config = dict(
    n_layer=11,
    d_model=128,
    n_head=4,
    n_kv_head=4,
    head_dim=32,
    d_mlp=320,
    vocab_size=8192,
    activation='swiglu',
    norm='rmsnorm',
    norm_place='pre',
    norm_eps=1e-06,
    positions='rope',
    rope_base=3580.0,
    rope_fraction=1.0,
    qk_norm=False,
    attn_scale=0.177,
    bias='none',
    tie_embeddings=False,
    parallel_block=False,
    init='uniform',
    init_std_qkv=0.0648,
    init_std_o=0.0,
    init_std_up=0.0648,
    init_std_down=0.0,
    optimizer='adamw',
    lr=0.00177,
    beta1=0.95,
    beta2=0.95,
    weight_decay=0.092,
    lr_head=0.00816,
    grad_clip=1.0,
    warmup_steps=340,
    schedule='wsd',
    decay_fraction=1.0,
    decay_shape='pow',
    final_lr_fraction=0.0,
    batch_tokens=[8192, 16384, 32768, 65536],
    seq_len=256,
    doc_mask=False,
    train_tokens=183900000,
    steps=6320,
    dataset='wikipedia_en',
)
Each number is 128 + 32 x the weight over its row's rms, rounded and kept within 0 to 255. Layers, rows and columns count from 0. Numbers have three digits each. The size before them is the row's rms in percent of the matrix's.

# q: layer 5 attention query, 128x128, rms 0.0776, rows 0-19, columns 0-63
# k: layer 5 attention key, 128x128, rms 0.0788, rows 0-19, columns 0-63
q0 051:136080097140175117148185149079143120148155107175173159066143174129178107094151130150106151155140138166110085166125126129141129103050169106168154117111043063122102135115152055123121178114137081
k0 152:142140117129079146096157174090141128104130155105173139123095159134127107122155115102078156118101119117112108136147069145154178066105161066145129166082101091084106113150160105087125132127166140
q1 188:136138136146131119168093100149099149155129125141099109136169139094117186101115117137154071127179129123146165109148162071128102201124095121089122094153156162162164128146125149149114119155122091
k1 103:109088141089168092167148097161163141179159119127122116136140079133126164150104174191174085132193113165179134113124129105142122155179125197122137073168133143140158173104079151164124179097110105
q2 074:126131130155139083110126165103128152119120107127155102131134153096129189139145165098101130145166124132132151132090142106117143173145108076057107145145154113102114116147147164184057147117209080
k2 095:105141166126167126162093100170138142198153122155079139154143103109137178116098139147149080096132142182124173107166131086102108154175107168118129099177165171165143175105113120165105126152108112
q3 108:149133107124085111123146151093135120118107152105194130153101131153146090103140133095141153116092132128120091180103126162177139069110190089158108119061060089095102140106127091106150145102147107
k3 092:142110139132107157105091162129122119105115114124135186129105148132157121126142120133126115149084089134147130083132056109130178095096112056101110165126156141115127109109183128113105047127211116
q4 098:141105180165205129159105090217107128120137108144062123120145119144116150151126115122121074100134141167125163080184193122086082163101058144132158122141122188139123127148124124170099113157118177
k4 078:110101164088163110149109137172141178145179060203132166067129104138111148168122159156166048156173157170144157183165128103108127151199125153103131127176123124156164177092141156117128151111095130
q5 071:177086143220120135117161077138099103116120137091155050182139141078093145084114105092128118079085091139115105156093158083118158121122086092102112109121169126103093123166160110191148151116129081
k5 096:131150146098144130158092125166190182140150129161095159132143104124135172147066171153149108118172117117184141113162088110132118158170118091113118115159169167145143167113153121150078077101156141
q6 073:120139094121221175138087098131151124147142097113126125117124114170146119179078128069143133166109128142084141106051106214061112118111097143164138157127170135175188147176179180126138082143081174
k6 092:095120113132096088143143140148088119094085144134130100129139094146081104117133137160161101126150162152128154161085178152164064134156148146125120121120118078095150129114034119168136156064104121
q7 091:135092142119166135190053115130100123136090068102093108116158149116087164128142104156168119127127109140128152088184120125137107159186057127137092140190148170153097155114125110145087037192059142
k7 085:133081100089146080168142131139140161132171120178110150114111068106101171155074193161157105116130149175149141143159102105117092149168105149081186097174169131132163163102099151157082146124102135
q8 088:163138166137139157126159130123113096203167102148130156073093122122104144139118107114030131182132141102117142086140100104079106154103119126131192124103095104114129122078128083172137159119136138
k8 089:197139118143148143142107143124217106098146124196159162177137123134144093090118144116120134093142054091171152131131108120123159099110071093108089144139148166105102134109114127053079093128185106
q9 079:117137092193133089129171107075133119115128223121164109125135101157210087090144089097143157099082117131084119153081053097123125108120116100153106159123156138146104135125149112152160149080184066
k9 074:158157114082127147100153151146107069154077121072159090155090139130152119095148170180128145102139070132085125103068139186101134107102147156148151096087122083138165147141121133109164152153143207
q10 098:130137110190176135149129110177118127132142170160067122081139111102139184136100159109175076151140125113089164110084161089089095174150048155095135096170186181140136135138152170166137109152138132
k10 065:146078103105137057139085127097179187154156112121087112142114130174042125181126113183113109119180167184189106188188109115142145161166172080148126140165103113121152177138133137164077136159090146
q11 073:135148113119083115186110165128139148167126156173149081104120168131129080100148063186120117124139104099097107126059123125135166095109147073176110095171095160088101125192157120136160171072124067
k11 116:125127086162088140079164145100085091090118160085132157102113157140159121098166172143125142133107151099068111084146119149169105075057113120128125176086107084109128057154118107130104113114172134
q12 079:108123148178149133137093147132129123152111067115172161082110142158106105148155111118198165182093171086047156145126149117094152091109107153182155114097131104122109124114197119141139142172114115
k12 090:068126151097147081130063107127083164117142176144123109128172064166115115112100107183156127105170217160124131117136161145151092163135145143099169122135127156183140145152098171119094153069031145
q13 072:116153183177168174143126068191145139137110082103130109103137150135087124146122120068131144126092160158128061075085127090122109152152109121150121122111154154116159118136133148077069142169096145
k13 073:110051127130153092167039162163160136127166111138132118157143091111131203150126123140166122149183176150152164197172113100150086167170155123146140084184120159153091111127145156166088141137109124
q14 096:160108117099176109149084124156091179112134117148107135128122124148176143100137130142103091112141177207105149103101094119111151161112121137108153162128156162194097176148112130110119125168085067
k14 067:114101148164157100176147106130245108176084116145151123110132128098106157150114104177167115131134119156187132130174114107082068159191137094115119103167126143081115186125138124190116111137132167
q15 088:128155140083116099155101083148161173121122131173107107136123144132093200133129097162104077055176092154147167118170118111173148171157115092104164105110164130094144138121079122165121160136112125
k15 112:078135113169078155115146161108089102071111168096163120123129180083097079120151157082109162123056136072105124129131141141137143048085132131162101173088098123106061101129182123079172090146158151
q16 093:133137106119049120142138098117073157076103165104128065126098133081103116160119115109171122149151075024092135096119195156167193127113094176146103133148140152123163119149089144128057182138134189
k16 087:111142168135128134073156152067122108135144152104093155136136140166072106153107114146039148091072135123146158110176106093144071096112150136133159113154130127105122077143191083126149111131088143
q17 080:159137176107123106181064126052095166117133114175120194145139173074133112090120074144100138102105164149125107110244151094079149109125145123159170106112123130149134074140135124143077179150171133
k17 084:108098107114104116132124166150140163141146050137126170082110143142200143112105140094227087146161128080146127087123101088211157102095145114085138099134152131152125162096127132083159044182086129
q18 252:125152118126079133107176163087133096113132120123187156138111143155170071109155147114097177121107127106120075162107123169156146064097168109154145141069085073088105090122141097088144150094161124
k18 038:082124072154110117139145091162077084149099156170120188092115160078105113106067125132180126140141107124123132136148205159085068135135134190107065134203116175129125118123121157141175148176132124
q19 062:093155097084133159141159144118126114078133144109141116102093129154133081146091199091089206136111107103143066125122140205124167070131141141147175150090107093092104105109148114067138173125152187
k19 265:120118142132177093170101108155153154169157105156094129129145088121108166146095146163168083140148165162160169134143145079108097162161116172114135088176176163159159182112086135167122136128083127